{
  "head_dim": 32,
  "intermediate_size": 384,
  "norm_place": "peri",
  "norm_eps": 1e-06,
  "qk_norm": true,
  "parallel_block": false,
  "init_std_o": 0.0614,
  "warmup_steps": 285,
  "batch_tokens": [8192, 16384, 32768]
}
Each number is 500 + 25 x the weight over its row's rms, rounded and kept within 0 to 999. Layers, rows and columns count from 0. Numbers have three digits each. The size before them is the row's rms in percent of the matrix's.

# up: layer 20 MLP up, 384x96, rms 0.071, rows 139-207, columns 0-95
# down: layer 20 MLP down (transposed), 384x96, rms 0.0705, rows 139-207, columns 0-95
up139 095:448514496507494479494516501480502476499494497471500431491511491474467502515507500500492469496473486499503520459494497538480482479504529477511508472523482553532504542500501513506518508466513517493534499461514510485588517487493512519472493465513559487466477531460488493560512465517479520535
down139 093:508524518500502525526476461468496508522492545481496441502516525490530510505485533509486448471522519505495480469517488500483480508498484498510519465522488521515510454485485507481534526548465493507515515514553492520536455487517479469507504484525463473514487474426474506544542519526529524499
up140 105:551489484493500501465516512503514523533507510510491478530499541496454537451453502503467529559468532490450481438525521531500503535517516489518503486526515532553519471505482475502489464498464495501530538508472482533511491506452499516509485542496513479503483510490533518484517476504503491491
down140 101:491491460514506493489495453503524494486486455481514534542530515525487513498482501534473528473468495541514512515489504493523565513506482505489519542479521518524505494503502466502493520514487488475535501473514504485432490502499546486559542539459479514499522527518571522473465492493499495503
up141 105:501532529501519497507523544480464518488469508490495506528511502451465493536487495486486519456560521501499500518477507513524477467502493516541511506499525501522508460461469476552511530516475522496516489545476489563455488440511452470482504545509526487489502503505525502481528505472497522505
down141 101:475448464466518521513491476541480477479463496513468496512499483485478551467494495521509458501540464479496490487474474502514517529475494477468546508476510537534484523517556467488491514548502523501483498508501507509536518475520458467467507521506496498535509506464539501484459492460495539517
up142 098:472499478526449523500506487523500522488461505492529493508517475505455530497466477491536485548471534474499492472467496503517497519493536481519523507496469526535484510525475540478501557480495537524531510491494474513488460537473460512500470514541496480528478499449498458535494493457537501486
down142 100:502459479494494506498513528513519514464526490475509513486506505482505502525437477471547477501497502481517492472465550505487497481504467482490495527488497539506488504572492514506542446509465483560523507523484481496480484496511491479491552538522510482510532472495526484486502565482551516505
up143 097:487496510496468464514476523505468512502527480493483501499504496508473489465466464469497510519531487452494501482498413473466516527542518485502540487538482480462478525543504498502488525487508498477522485522460509487493455467474495516459492509498527533473541491491541525516539528494489547510
down143 097:491459487506490486452513467490504496509502502513507495547503490536465457446496513522474557521486494473498491491517484481525524539482489493548501512506515483460518453470483539501468510521496542490463481496482484491496461524464483512500470437496464522497513497480517544532477475506464472481
up144 093:515490507455528452515487512506475424529520504472482500508501503499497488517488487544427510473521452513483463468483536477436499472488496517514478491508472472472484505517459496520513519471457517517513472518492488528488469509454531461488500523498484517532513482504503522507516516504534515519
down144 096:497501510527507535488511488483543520503531482458508487521514535516452515476493497465463520482485524494475478509544474486519517477480491481480497477469489463502484445493518517497453523526493515482444507482469493493457460487516526475507511539469494486518467502479560503476500543448476527519
up145 107:508523516512455427478502514530479532487498438491509481513516520512489487451492503470488502485484492508481429528471554503542487507468509520477463472497487467475477511518492511519522492494495508531479504526473526535496454506507477523482460528515460505499489504478509493500510531446527481483
down145 102:505522441510509483488530502512492528488538503536473525527538508520477538467484488433492493503524466531483493521513542502502487526475491507509528499497465505473454504505457521479521461496491505527496485524514498528473488502532461546486480497508498528513513515532536552500471535440511472493
up146 097:476527483522516511487473486502506501472443501544491530515484496481488477473504526510450555541564473555500509503507480514535488529501509456481499518531547490458527520513502492499486524491486517466513527483487517513481514468491516499488457502490521491489501522480563487505560515491523509528
down146 099:483514470508508509481503520488487522512517503503471431440465499501522523506514531508493477533495525506534528518485450564513494536520505512535472500526445471522484482451486498509508499458539523464484530467484553520486490497498497504544503485483503502489507484490484521467473546527490514489
up147 103:510452536481520490517445490535488485525444510467510487507497542490478521459521458523519460533495530506461466484513521502475519527504505510493536501507469477504511502488518482477554500477474504519524522556481460511490490498504497551499527491507524522519468520504469479531464491531494510455
down147 107:500488467488483498511458508493526540451498469503496498503478533540485445513475453467509490530476480477559504459543500497488496507521508496482489473484520517551502473507520495555478467503506451466465480506515484483488523512509466515470493455496493487471523471480534476489502445494482501493
up148 106:570478513501532531473489533499482479499456501466473482461509537515483503500532497504534483497499518478461492495439471520493485496533493519494512517524501530501531479500513516476530471487479501539464457506515516491514527511485531551491534502519477554491484490511560450505490511465511518498
down148 108:530462471520489502509481532516522526453497450522527501457525504529488504460511512498448471481506466502504496483506452469499511524507463506479513519495500510503521499479480478496504503495439467494504493540509478514504491508523496521471525515497423486483551537509539492513528527492546460476
up149 101:473481495521490465472540543532474448457516526502492500521518458484474495531460502471482519509519475551515510505491473536526492524507483520514505480499469496519552552491534522498516475475441499494513502523476427508463516522470510531517522467509497505474501531499494491502497479487496481486
down149 106:541474506488525519429504511513493508520474465493523526522479434483500458510475492483507510492506463493467450455481496531487502484498482517501521518519545489498474476521459549499505475515462536459531511507506526521516507528475478492490535493522514509520464516499457504513497530514523448503
up150 098:529501536488469479501536512494530476530516514474456515485489515503444482467445458452519511528524538493498510465500500486508492527504526519538535513521527490488495529487522487524551530472505491473540520518461501543522504474485485461520491522515471457473499479461466517503490522485507496473
down150 101:527507509503532501495501504522517477544538526551499524499501502495451482475472564518466487501516477484495502449540546473531506506512505490460492513526489518501460508501503499556489505521504483527510490518495475514446506474500491481502493506523504445501471500518570504449458507511520495476
up151 085:523472505535546525518454501511486465513469504478527457560500499488523521497477454490477462507501491536495502505512506494463506531515496497501472479495507453455491508515532491515513470532498506520539458504475508484502507516506567503528470460488494494489450521519529473532498464493504542535
down151 083:507510477521495525517498494519520509494531467492509506513496527464503525513474427496471473505475494515478420511515483472514551472491542481507471491494520484486506503514531533475505501481490494501538478459527479461459487482483524511497473511547459512455492497488525458527536498458522522501
up152 102:498489551473515512479517491485460495475455455488515505494516508477478501492482481537488551513479529472450501475490513508474522509514529510499534457517510480478460480501513504478501533478531521536527471572511502501485483518530511522492485516507515530477464577476504481502538478517529489490
down152 102:440480500493485497487541488517534522443533544475550513538512512533470504498517496495536498492550481511461474468458529514502521492511527504521492470544496496505483481506468539484493487532487484506450466537478523512518507514502475506502490439504475480512523539491497489505492535480474510523
up153 093:513472500464502463470507518484453494489487444526500509501439543509507467521525510535513493504476519542463502468517518494517457521441515457491512504491527477492530511485533527450477499450505509474515512558497495511526493508512528470511529522477499512510491491531484476498502447519494520490
down153 096:467544515498469478497527521473493531511459454503509522500492485485530449502509458482513518480483534505488473456505517487548503466524484485464507474535467518499500526500527481512488488486478486520511489517486491507468481488492490510458525498529498454477496428485555467521563515500510526494
up154 092:535493524466495460497511498502483518461508516496520503487505515512510494494489509503487525541485531467462504491501487485455497484503560499477476467531506475533509472473455507507471461486518457485471542551455439512498468473482500527469499533500513548514473477481546487490508502526482533523
down154 086:523500441545504503471528452521534545500519501465502539504555479483524493481514451544496510472466477495522499531507535488477531524514518463486454454488487502484512497501498496495522468524489457479461519487519528486469541509472509510485511472504488545513518511506519487510492536502531489475
up155 098:472535566470517503498500539529497519460483483488516473513503478457477505452501509505508514491530516454487454520531505516493498475505486454493532495500518528517522468496544514492466500507508503502473514470462479488524512531470503484462509546465458474484518541462520438512501507482499482490
down155 103:455506476506495544469516493541500560484513524486488522533544508487487509443482490484515530465473485501475515527549517468489510492499467499477491475484525519525495478566498513511502484480537529471484483494473478491509497529492502484499472542462484495463504479451490488460475457503482483534
up156 093:504479518486529494450490513503481528496513553488490511543459546505494536493486528430498493558477545501451497484481507495468487480474497499506476477513540515486536489528478558497486509488521490485523514549482488473525466485484486538480494525494521467505525498478508484478531491533468492510
down156 097:511519525509534488477472460479514513499457486546424520491506502510477515483490500525469526463480448488522506492473484491463501508447516470434511497473455502481498495486548475500532534525476539502515503494527490519505490478481524477500500466493504492505492527554517491486512507511552519515
up157 104:500533510470542514518478472475491465474519483474503473510501489533501516520480486436487521545500511545495459488466465504508496499477543520531478507518497509501506453491482506486459485503516500488519505499431533489511481457502535553525480549489524523516436494492467486503506490519493513511
down157 104:489506567504526538491529511567535522456478485529512468491505488490462536530459459520463514502480488535504485491487494513499490483522495451494506495537468503484484515511525492530496492503528487518518531488504500432511496519462478467486495519461480503481481450494532493505477538469501514513
up158 106:461514525513542506522504471479525523500502468475516462506459529519488496466497465463540488526507526534506492485509439486497489473476500469503471467499466519514458508504528486547497468506484499521498517526511481532471480458491540531491504503526467532486483493514484431503553475508479512489
down158 116:487518526486502488508488548473520530494514519510506446529498518484524488490498437473465536516464487487471521515514526512528504537505521441477469479500539510514549493518509484499517520515516504522443457533483461484516496507483511485536505496508505513465466492510458490511497515471429486490
up159 107:525475522515470451521512516465480489529506498515461513506496493482505502508448468481499515558503498490529536465476519520484477497495508517477515520510489463477527539517504453473486481487514509524488543524430535518522527502505476482476527514479513491485506557478508510531518487484532519565
down159 105:470508513514459525484522512446495544541547533503499512501507491460483471563510487477500521533529475496501529506519502448463469511485512465504506549466487475519523511509475525495511491441473531521465527526471480469490541479506529511495474505494521520506484490521479529492484488498471501533
up160 107:531555509561520522552481498506492464502450521504540478492521498517488505486481483506507512538541483478516499474473516496503462541525486500542546490504525521471487497475520518466487488521466512485514557436517478496498519511486487496485497535492500474515483512525530482531530499525459478476
down160 114:494505497522491524519513514515527490467490501505516453512508492488474492531490501512499507473471476476506495533483472453463486500489509487447495513506509538533471500482511535498461533532486474508535511443476448502510501433504498479476505504492520465574527528519470461503536518504519541517
up161 097:510502514473524502528497553507463486576518544539502498511494478463475560500434524509474532510507501533513493497513525530476489478517498499522481487523453520466526498454470518485470510474468482491515490518481522505475452499500510505509462510517504484495515499435500502509495461516483488510
down161 102:500476523543490524475499484499475537489513514478492501470546525470481456495455512483447510488512477506493505526492501479513535454541452483511484530462499482490470484518512515524509493506523491477514508525497502471455524502508527477511511482543522534463476470494580449509477513511514493525
up162 118:480516488516520485505518474502489498495506444531467551481499479509482491504468478478486536507495505488489491463423482488502474566483538547497494493522494509492487500498493528494492500501485548517495528500473516504472441488494467522484469523512550501465467525486504506565485486531461487507
down162 123:482469511497515449544499529509506480526485481501549465492493480553514474502531482508508463509484498499521553466510482483499500539479460535491497503533505526510509491510496518462522540493495458512553531461488526454496501475522477504483475519501495498493457534504472529485537510499444506537
up163 066:565505499497499496488485479515552517525499538488508491456526484483513481509502477507523517476493480462491494501498517509504533474454494547471524524481509472465516540496525518493489494472542494500462550535510488531516506511473469508513510482503530478539443480487484462496534495512528531433
down163 076:508506548516525465468493486507451493476430475501470513482481486497423480487488482489504501539542532481482498483510515503511534518512501515498528494514452485508516513509520478514475505457502499504494505458489510538484477460471528521525516500493492500448477516486562458530497508466495517480
up164 103:476464510470499487474495518510461511494510487506493511487471474525494536483477485461504489519532501532468467515515432519427520464473475517472501529522513522507530510542472503480522450506480536539504528528421475493514488493498517515521466492489513491482491500490519470495501470488474497528
down164 105:499519480475500532507499484514545525485555507515468518533482550500478508494477545464482507470495537485517489547513484494492529474541549479503470508486478526510453477465531493524471473462498486485536512553541470480505522515512467489490466518477493462536509525508493485499504477492500463527
up165 092:511518513470476439521526519500526480510505450525501542537474503481512473477505474522521474484519508558504484509513536508440498516537448511543560505519521520499504491499490476508504534505476533508523520483501511533489478472468537499454494465466527478482494522478510516501519517512474487527
down165 094:483489523513521496484475505501541470464470506500525517483493489523480502426486477537486546490498509486474530501506499482485502510485470471485536514485501552488513449524477525511463486512515485483512545544464470530488508494507475517456502465525475484490510517497555525530531461506470459529
up166 091:491545515497483490461449475497494495520498479516469484472466530492477488508480471511512512566506484525520484530517495493530502497468532524485487502498530492474520485488490559470527545469516507504477540498517512528498488443489469495508566523518511471531442530485520506517496478490501519543
down166 087:500522508494436486504450531498501508489521472500480495527482481455507479453509524486513517533520491506561491521490480506533450478463526500520549497512502501497507484460454510446482494500532499468502466479493463501483506463506496506477522503482478509510501472539486505492572480468463509506
up167 086:490518497525513544469485484518517500517555439497505538509468484514502497497521492455514536523478509498470498469476500505515493508517485511524522518512498518496510510514518552477474542522497540464509481469531477504486518469490493541494455533512538549542464503516529488509458492472491477561
down167 087:486521494522495495509484567512476488481483529523492425537507501492521515498550478493513482510516471518532502536492456504495493507511537507486507531495517517471546509534508482488517489510478515532516516509477502440501530511461488547483489540490488538494445477515436519485533489504514502486
up168 100:501467505469528515474502526450485487557501474517522453513480523517462508480514497512492465494521542535503510492488502471503461514537503494482531545539484519491510525517524469477543540459522493481487523463498512531504515487475522473503469502490517516441540529461523505483492534494529512470
down168 098:521485489545502502523514492509561484485487496525506506488492531471479493485475471502449528556488456537495468519542507525523508527418489510505509491504483454462513519515482485505496527496473511514471482533507493488441493493520497473503510484484523508500496515551507560513509485464498473513
up169 097:449493519523489518483496490541484505474521459504462500463505527473450489512504510528526523472519541492460494487491529513478479505496483487505480486489457526478490498538568539480489500531469522538470479521478492454525472460505516499490527495486516511543487483480494504493551543499494547507
down169 100:529508507496532489520493479541489444499474562520519475456509450504544501548545515550519438483508502484481476526462521472498481472491519507461477508479494476488500493498475503493485526507482495491495505489490538508477462489478521503484527517494504491511517538475479530506474559515535527503
up170 087:515524511519502501522541436463454499506476497511507528504525477492518511513472483463494549468504506513516483541496462553529476487437509520494467526494459502526509518495504473468497530496455532518530473514511489513499471521495488496510502480509483491532473515461491490493480468481490545437
down170 091:502514558497466501444526504456464466483516487494474464496500519509490480480520481503525490551509491539495488479512500465507473547483474457491518525502494469482533497520495495520506492498506490500494486521493498499500502487504484471475497514511569534520492481501591537558498539527501510490
up171 099:472533547524495482516497493516509497506511499506479525496517506521519534491495480498507493495458509469479486508503475485511462512517506478561514488530490501500535555523491456523474509480529488531467468480524491460493508486482507516497487552574481464516439501465553488468546513481496484506
down171 103:509487519502495543487480488482471497532469497487495545485535519471490524522533499508481505508538499517522508523497498483510491533494584520489522499463498518515517484546483511492511491485515473498499545474545534515462514506480512440481472523568438483526491493510494511517521501512503554504
up172 114:464494490449468510454531491521479463531474521480480485498472514509476538474487503499459539504474530513472463507518538522489488507498476509524480508539529479532476492548539515543486541499530545477538510463487484467470473451462487489488497475500528495489497520502489489536478517482492481498
down172 114:490493497454471533508544507526443487501498510508493526488470513522497490477476520488466523513450523507489419497515522484494535506545496521504508526509520508500483509527521517520482542528491501470533548500463482495480496445476513477464458488497493471515465491508477503524460516507497448484
up173 104:484497515470506467493508556510511484536473469517473490528438526531502495483501507495507509502488499502489486492452485471482474487493536496516482502501488494490455476471530543532494546464472489481521561470509500474488506491497502474526466532546467495514472491438475486497507441517520521477
down173 107:454489522502527486449552485457540503492511516533484555518501505499510483494489482487503517497512470507547488536542507509507452502520547527492509489492541509505490502503513488496526471495526447482490502509498477550504516506558532466521488502498464497504491500480562512529488467523531496459
up174 090:525534502499486510497494492514509524521514505463534537473536536493455493467526515551480524532519473510478494475466556533516504457534502528481513526500503477475503527520514516489537479508478492544505494477480490499505505493501496534498517508506537480528426504477452475522524521455468512467
down174 092:548531495453471485519489468490480517494449486457493516499480511545484475528481496529528492518501484504489517484500548526516495510464501520481486507518477503498532507508527487489477511471469526497483532563498507517494472496478428516455516531476436494504493501529502485524453503500524474463
up175 092:521486519494510495447469530453523517479501506493529468519501510513527541498480527520503503508486473509452514527512488492489492545450532502480489457562513484479512499523554501499479484508516535525486532505501497525517457535500472513485482498481487507479460485449524539495515481491451485448
down175 092:523481506500492528517510529478517497526526532516551512485495500522528484480489497496485503490456535491481537537533516475474481528517523499522519484495496509503486515479519505484486480484539497494517552472495485474463510510489463511481452526477462492498480501537571598495487510512538493478
up176 100:542494486486522537503485539471546508488497479506500473555478448529499479518511475481538494551505504482499493497500535494504484507527458545484516480481486477436538534523522498510526520508487481456481498518498518510554531484476513514473499504527543482516480497498475474535526539507479524473
down176 100:527512505443517498522535512488538500494501507540472506522475495467462531549474504482511519500474538498500511529506541505482512495500499525500494526498536478510507542489560465532465501513527529510494484486528532497515518492495512549544475476575523476480531467477467487513464494511490480501
up177 104:550486507479537485531439511504466446497503492528521498503466524464499553511449515493475547505515512513475468541506515544492495475490455515497500474520495493474504516508502516453493532470522537492490498483469519543502490489481499506545484543507532499510521523491456495529477499507468477515
down177 102:490506492489507551529480454503493512521544491501471517536462530495475524499474479458473520504467527520557502520521528534513536496467488480502482506501487478506519527504466449536513448472501439471522458499478461489530485478492477460505505485468513469493463481493466501488511498501493482501
up178 098:518534515482445457472509518506453524530476463488504497471510495476471531501536494473489513496497508467497486520492493477500447513487510470454495512493544473539487530566525509507476514540502486521507480512495460526527499492493494534505525511471583510510513511462523513515494482467492494520
down178 097:500525454500479506508539477512478496496547538504525515479570528493489478469517503484522508532492486506509471510525574484473487489471515491520516486496512465509541494527515507527455495492488503476534478495483449501504522493465479491485490509481517534481478467478552513466445510533479530508
up179 108:480490527523479493524499542496494506491477535538474466522505539468461493518474471507483506499484494501445516499511487529532467463488534494459484492488445481431471470473480505493555486501454507510499501525493464506486485462466486485478501536499466532508475511531519509494515516543514532496
down179 105:487499465472477503515528486545509514478450492529467509497525516512479506439547505452506485527531464487503498515522514490511499461499488524523497494506472563482479518538496508514484493467502550485481517524495491513498538510508500505468494472507469525447468549562483503530482514518475472500
up180 106:470469495495524501472540499505484457484464483502504492539506510496485492520508491529489550548538513532492498505496510543483500518542464469534460517500511471497513507519548498468463535495532517500475492519510499520550504442494479494500480514549530472538460494530521458531506516505468511516
down180 094:466477492488504569500493483457493485514522498494518513545493483497493491501488514501481524483488543508487476502513515538493620539450482515498534528531510508480465455505480515527493498465514495523498482511457512492513530529503482495490528466524498514490483535519479462508488506499508503498
up181 104:490490500450507510549472526445484503490536465455520516500440522545482533527506516499487509518523550499470480511529507447482481496469475482501492479501497511518487478492502492467512528522504483470529533519487463496491514539499530506481516502490475504482494489482553479499514510439442498508
down181 102:530545472515493502509502492501467561515559503498512524523473517484517485471536509516541527538499486494495526510506519475498532474521440485544508498516455508522476508492492463541490448518496501548521524491514525501473500523500479524481505490499476472474483491509568514513452469487499486512
up182 100:529514501484491500481486461464458511526481478512493460478483470460517485514505490549472514533497490456470486480471447512488482502523527517473494473465517499481478495521455562485469500492478497471560515503485472550484490516474466509502462517499474526515479494520489456526509480532495530509
down182 102:476503519502522465529546519487497512475526511501535490445427500518528518491520520513514441519532508490480501538482525525471465540499498506474495500487459484511529507448488504531486493510513484497501466513478511489469537504526439555476535475483497491500544474473478504487503501498475509489
up183 103:469491505569455502496524479507484463489514491452460485452488501522516535499449525514502534529516473495499524490499529512503480501515483492526533502482480538522486502498459474466483503494489495469523494536488521483525453497496507554491547500516461491499466553446488481525507509481513498483
down183 106:466491453523476570495499535487501483506500504481519511526489493454516453473486515529493482506476533509531501479509526512497496505514499480502534492514551446527517537506494509525536541481513489511498489502502468505519526485489502560422497450488500527508512475504490468495541472520496525521
up184 101:496464497544506475499507536507499484484464497522543484516461493524528488459517464541548530507483462507482510485509507533491485505502549456487475453515501458434482485503466507457518533513476470524516522510483523518533535468487522497525485524532481463514500511500463491501496502479489503464
down184 100:496533444446446478473512530509528528488509505501548519494483522510511480506503535533543533491492500467512507506496497501508501533510538518510458483513478480539444486464490511475502516514481496528495481464492486476462498510517524454495521497495501464480511539529463466478484468525474486449
up185 110:515498540515489478481545573512480454525490512508501469532431493506524471503471455528477526455531494488507527516514466464494477472521478502541502529516511492477496519493493476516455489533506521487497535500494523523474501518537505509499533481511525484455508511496523487483539448505498513503
down185 111:462480543476483529524527492524464501480553515502488517523499539518496495529455456529472501532526520499507485521496424476478489486515479500489496470496484514483470512487482483489523548487513519535493521499519502456477471512531443503530496498504526530488549457516465475505501478486487475524
up186 103:475507533492521518482476499472485494522518494471479441493471480534496452495503497494504489568507549541484478482471467496533503507471557467513488513520489528487454493506529478479474490478491507468481491462517500529557536508485545478506475503526536531489483458491481483510512510484520529499
down186 106:470494493506497558501493461535476507461490525491535496523480514446455508514493476442527498464490505477462481514493521496500506489497510477452466521531464504519530527502485551497472519525554522471486484521537467491476514491532510480498503526532537469458512481499515510510474464506487502473
up187 105:513517491502483505481475516515449463499483479493482512558506500512496516517500465496493482552481486487518518488471485510470496498525514438484528475544471488535482511527451496517478496451501490473483501493486450458468497529473507481509519504566501492473513524454497478497534534484455480520
down187 104:516510478515510537488510492467489505540511469497483486525457506495513488493504489478551557485485503449485521486512497508483508555510502519528515503529516516513544560510477462488500531509528482508458462511505490514524549479456524590493495492474511496516504504498449498488472500507494514488
up188 096:531566507498521492535502548465494469502496509531519511533514461526457492545497513525487476525495516510512481505498522543493512498507507469482510505514458485521523444444521505515508488524510490462495536517490501524493445523467513538476512489471497485491482552528500494487478510498453487453
down188 099:481528529527484502510509528455489487482467480485491517494506478479491462510507478515511482529485533473504518519512532550498543515485543513501494476497480512514436487544495512482497473523517501487523548481460501532492519518511527490470513461468460496460500526524570510487516468481441481486
up189 074:511511520505489498511552521462491502517529485454550467539507518478451464457499500496488491480535534492502515459495528529483509491489462453499493514512537452467510520483551537535493489499485520503524502497480510530516486485494525475458514506488517529522519528528508534518481535561505506516
down189 090:510513517538485501497483541512541473530496506520503528490525513478432497481534455502509465501515508513490499514513475483486498479464512519464517515507472503489485517477519508503478508483527537509525480502504504495436509512512508487448536496490489525521482529530606534477496484456489492501
up190 102:542483519471521489546487482446485502507482466515524455479524462529493546523510511518523533506522510502494505495505470510481470472533477526537499488505446504496506495474521500506521509534519472480544533514474461510507506548459534500478513509533530512528484477468499483504473513430489501527
down190 102:558517479498503496531519530512543506534494504499466498505542484489481482508505507493494530465481488503523544499502470471506476493515506525485514475479482538522503492468524503565504479505491490500481500507468472493478526554442524468477457474499513529502474507493588520517488480531519472499
up191 093:528477507512547505504507509501503517506467467516517490531449487488518535466448518495454520479530524546471486483529528514524503507533556523492471448502502497533504513497539512524471518492532511520461499494467495467511497509489514515466492487498550513509493509520553497555499473481544513514
down191 097:498506486506499504488498518484499506481474508494513463469513451512504535483486517455477522482451477487475493484477480507537508496497483502498525427535487507488535494490510477518516504468476480468506501489530496502523477473489513480506448540560507526513475465494573514567542497523503491523
up192 104:485509519434491494505485494460470497469481480483520468526528538501480507533477505474513489511505493527502517512522483500476503475485523465498495537497486502521567456518480478463517529482461517474481494534484517510503498481498529534478505523529510466479520515477540430506490487481430504471
down192 101:509533477475473492525532453509526537541542530522546475500534537462482470457503496496447494507457485519503504466500479494505526546448550473475499497512488547532482504465456474493477503489472499496496520531494480491487512524495468492478486472501498502493535506516486528504502468515505461510
up193 093:501576515456512432516534541503438474524520484483461517469506486477500489476469513497455505483509510472503506502493495474483530495505503502531487477535472531501541491494495488477499495493461475503485533530501525510488473509459504472454481546530481506528503506468509494506540517491522486463
down193 097:488506489545495519460511492473517563519526507454442486533514509506441497461501504483485520484485472502494473466538491466523511535518468481485494467454504505493504514506535474493507458535510464502511511467491505520460492487511551492479526521512479547475462509505537493506487533496507471510
up194 095:495548507452520489536497498494464487481518434504486490513525491524510484529467519467437471515504504479537485497491520511510501518483476488499515551496486498489522492542480507518470520542427472528520520481494495493480486494529503499517526542512473470491553510476492475488496547523523520470
down194 097:478501518516519526503465503433535517495476523529529483509463475493477523501499465505452497485464460466470536516494527512526481526540539502486533522532472499541498498508486496456475472473518491506568520509492505493506504483495517499472546514442482519515488484506531478483512488501524466528
up195 097:466530511515477480470488508494479509474518499508486466469526522492459477495476456546537541534519518464484476505524473522447484511549489520514483493510475520495520514484541535497477535467497478495489467524517530495496465483531506573532500497493474511484509499491499515537490517472444513526
down195 096:553501500498554494488543503486476521538489511535489497511496471489486509508506463464508502531506500449469470528458487531496529491507489547514499499461523479518503515519522509501481523528497483465485557510470547533497546520518485517462514519543531499515470538538511516508474516532512538496
up196 089:485491501527513525500534502533494470534470485544531467530525491508478568495486525498530506526477486531458489529475506553510505499458520504472508527523469519479537506510529490475488499554475512484500520491512501511516483515515503542508492495479529452486528502500512473514495449575484498512
down196 090:486529522480491553464502503473491516475507443534485507479511531510501497467490481487458522520492507489486467511540505464529543481497476488475478492486434505482490506547548514525473499500491485477531487489470494517488488494555529516481524504468466484498467503483540480482520483428501491485
up197 107:486503472544520454508473512542490522563512481479539472520495501482480511490493449491523496537500488469512472525456472528486482504496513509514466467540472514494546514477509546500508504455535505495516488470491499509502521483454467502501499551529486513499500521525523475490525509564515516525
down197 103:471477460498556508447509486547481506475499532523504465476485456524519470475457488485510498471509488475500469522527493504492511525533506511564507508516489518516511459495475493512510502500490523543485504528502532478486492537475505533552489534520479524494487444494495483451535510488541500506
up198 102:497504537489465488520500538464464529497488499530457453492503520474489493503478452504529490479528509466542511504490481513504486491519500469504460470509472520512517476492433536515461530469463541540522521487496457495552449492493493490512479531497511525478486510467512486516513475493512522464
down198 108:485479489492527483505517502493513518522510462492464568523513470517444546494521484480510501507492486491522492508507515477493471457476456453521481566447505530509532510524521476498486457475493537509506513500541511488490511465511461491526482516482561506508499489463516492543495501523491499475
up199 102:503471553520510483525526502490531484542508502491507503492471492522420484515500506497499504463480517510521484489490472537544491528520519466465492472525494459513508503512506478488500516520434525494545552506475490508504503493476507500525432510519538520527493458500499496498562469499523504496
down199 107:548519493496471501494496484490524508524484456445524496475480530497498485512515533556448487466517486482518477500555467517507516470493478554501519516466439510524499560528477533513478517538464505498514525490502493486485492477456502499497492483504489484484507517479555486463503491505529484500
up200 106:509487528502511490517474521521469513521483470465460533507506467544485487464499474478468483511523488491510477509527482503486520503483511540468533489526508514509548534527476552503509472493476482559506475486492501514488540445497474500534472488479483523501505564419503494504529500510487492506
down200 099:504510477506497519492476490523497543467482471510487488474516519487504518465488508448494502485473467498494504499538532489491558489525448480493470493500509557498517530484497463519463495456483512499524521487502504578496536488507548527509496487499547462512492562523514496474537501486521528503
up201 103:496542533505476541453513526537501509497519495478475494460500454469498492488526503504480472530499477527481490513491496548504499519512467474520564473526499479497526528473521487540499485525484528517450502469482483491483512470467492512513475531527453491534504520506477481497549502503431502522
down201 099:507481505504470471517540532536532507506508499532528504501477482507485570528520508498522496516452492502544500504497489498493494507462515509523465536524483475496499501453547458487503530438523481496519515510496472454500509551485455510483517521449524519485487450496516526489496494532463513503
up202 117:520486564544484490468466477507475507484537493457494501496512478510496550520512510538504530500516507513448474495477485529516501526516474514457544522485519487528533491483509530446529497517510475500462505486468499508508518499485479520516504535490492509518473567497538464526493508459467523533
down202 106:465458480496482489505514475508470502466544506480488520469517523507523486498476552513509476509482484525526496514501523498528516494554475482501507520490499552532534492542489460508485484504451486505532504501511455492534545463537506470491514456475538479496527480497514451525515535450526488500
up203 104:483525489541486528476480554516513479475495460510486497497495492513488510534475461491492503505474508523507501494510511503497477519457476479520570460533519497452491532478467533458541474488520504452489493495492495472513524468444484530528468538505508491507479548508503473550495476510521517513
down203 110:527520505533449556483509500495496474507478485480505525483519496463532486536456500505445513495501497505510535460495501479466463475521487488519528462505512494482498502517486489501504502499526517490528480497531505467527480507456446504481494508495499505500499537509480505472434427566528487489
up204 107:544548499478511488509530535478483466518480497431483513529466470499450508464476485508537495521521480529465508464538537488509505482523494520441504500562478518492493505496503508495526475513505498539504501506459502493492511462488475486490499541470538543473510493484499519532520498509526531519
down204 100:511547497537497491485513484523524503519538529511499511469471471506488461523491495485506506496503495526544501506505523453491505476495492506512490509497503539497555572510491523512483508477527518483491486523515481503482556472490520481443469503481438500538515491506546508492454485523452460471
up205 103:494501481494504483507518494528493489502489497479488456530544494539475493500499457537521491541507475522512505510469505517492489508444534526478480502522461535472525496516470529510565468465517544453480482514499530517531492478505479484490504530526473489460541502457457479522531479493491471532
down205 101:539500509471480504522539466491538519519503515486475494512486530470502527512495497513497504513485516548526462520499502487450485502474488511531523509476484567497483495490482530481520536520492484511522453474515493493506517546473519454457504446504452497498505481476491534516484495564518453522
up206 093:554540522504489486501502530462478492508496498481507472530507552487483504467546516534524498515526495509448484524556529510493503508517472553523526482483500472534496512465547575468483472492490522475535513516478479496512507449510523507483526492514510505518453488499512501496505519464509501514
down206 098:506508540542472489500476519502543514529535525512470491507530498529474487478524541507491461490467534479550479543517515476496476507498523479515503523499527507483476476483542474534483474490486509496492525477515476451458514488500516511463476455521505535498503490554573509519478494524504504468
up207 099:585482511446457478502500531502437492526502497518529442489472533510505508534514527504515491502551479509515483499486453525506469488537530525505526514547539473469504515462496543519537539502465485491510526504487525480492490486486500510477504512509502501495525501496489500537484524484493501483
down207 097:506476511550476484500448495509490453510504507503554491466500478500521485498478479500507445485498482526527512506529490490507464492537529479474529504517471514474499555529456452491494488517484486485484491510449471488476505454517541503451483524485478481514475518487540498477515442507493463494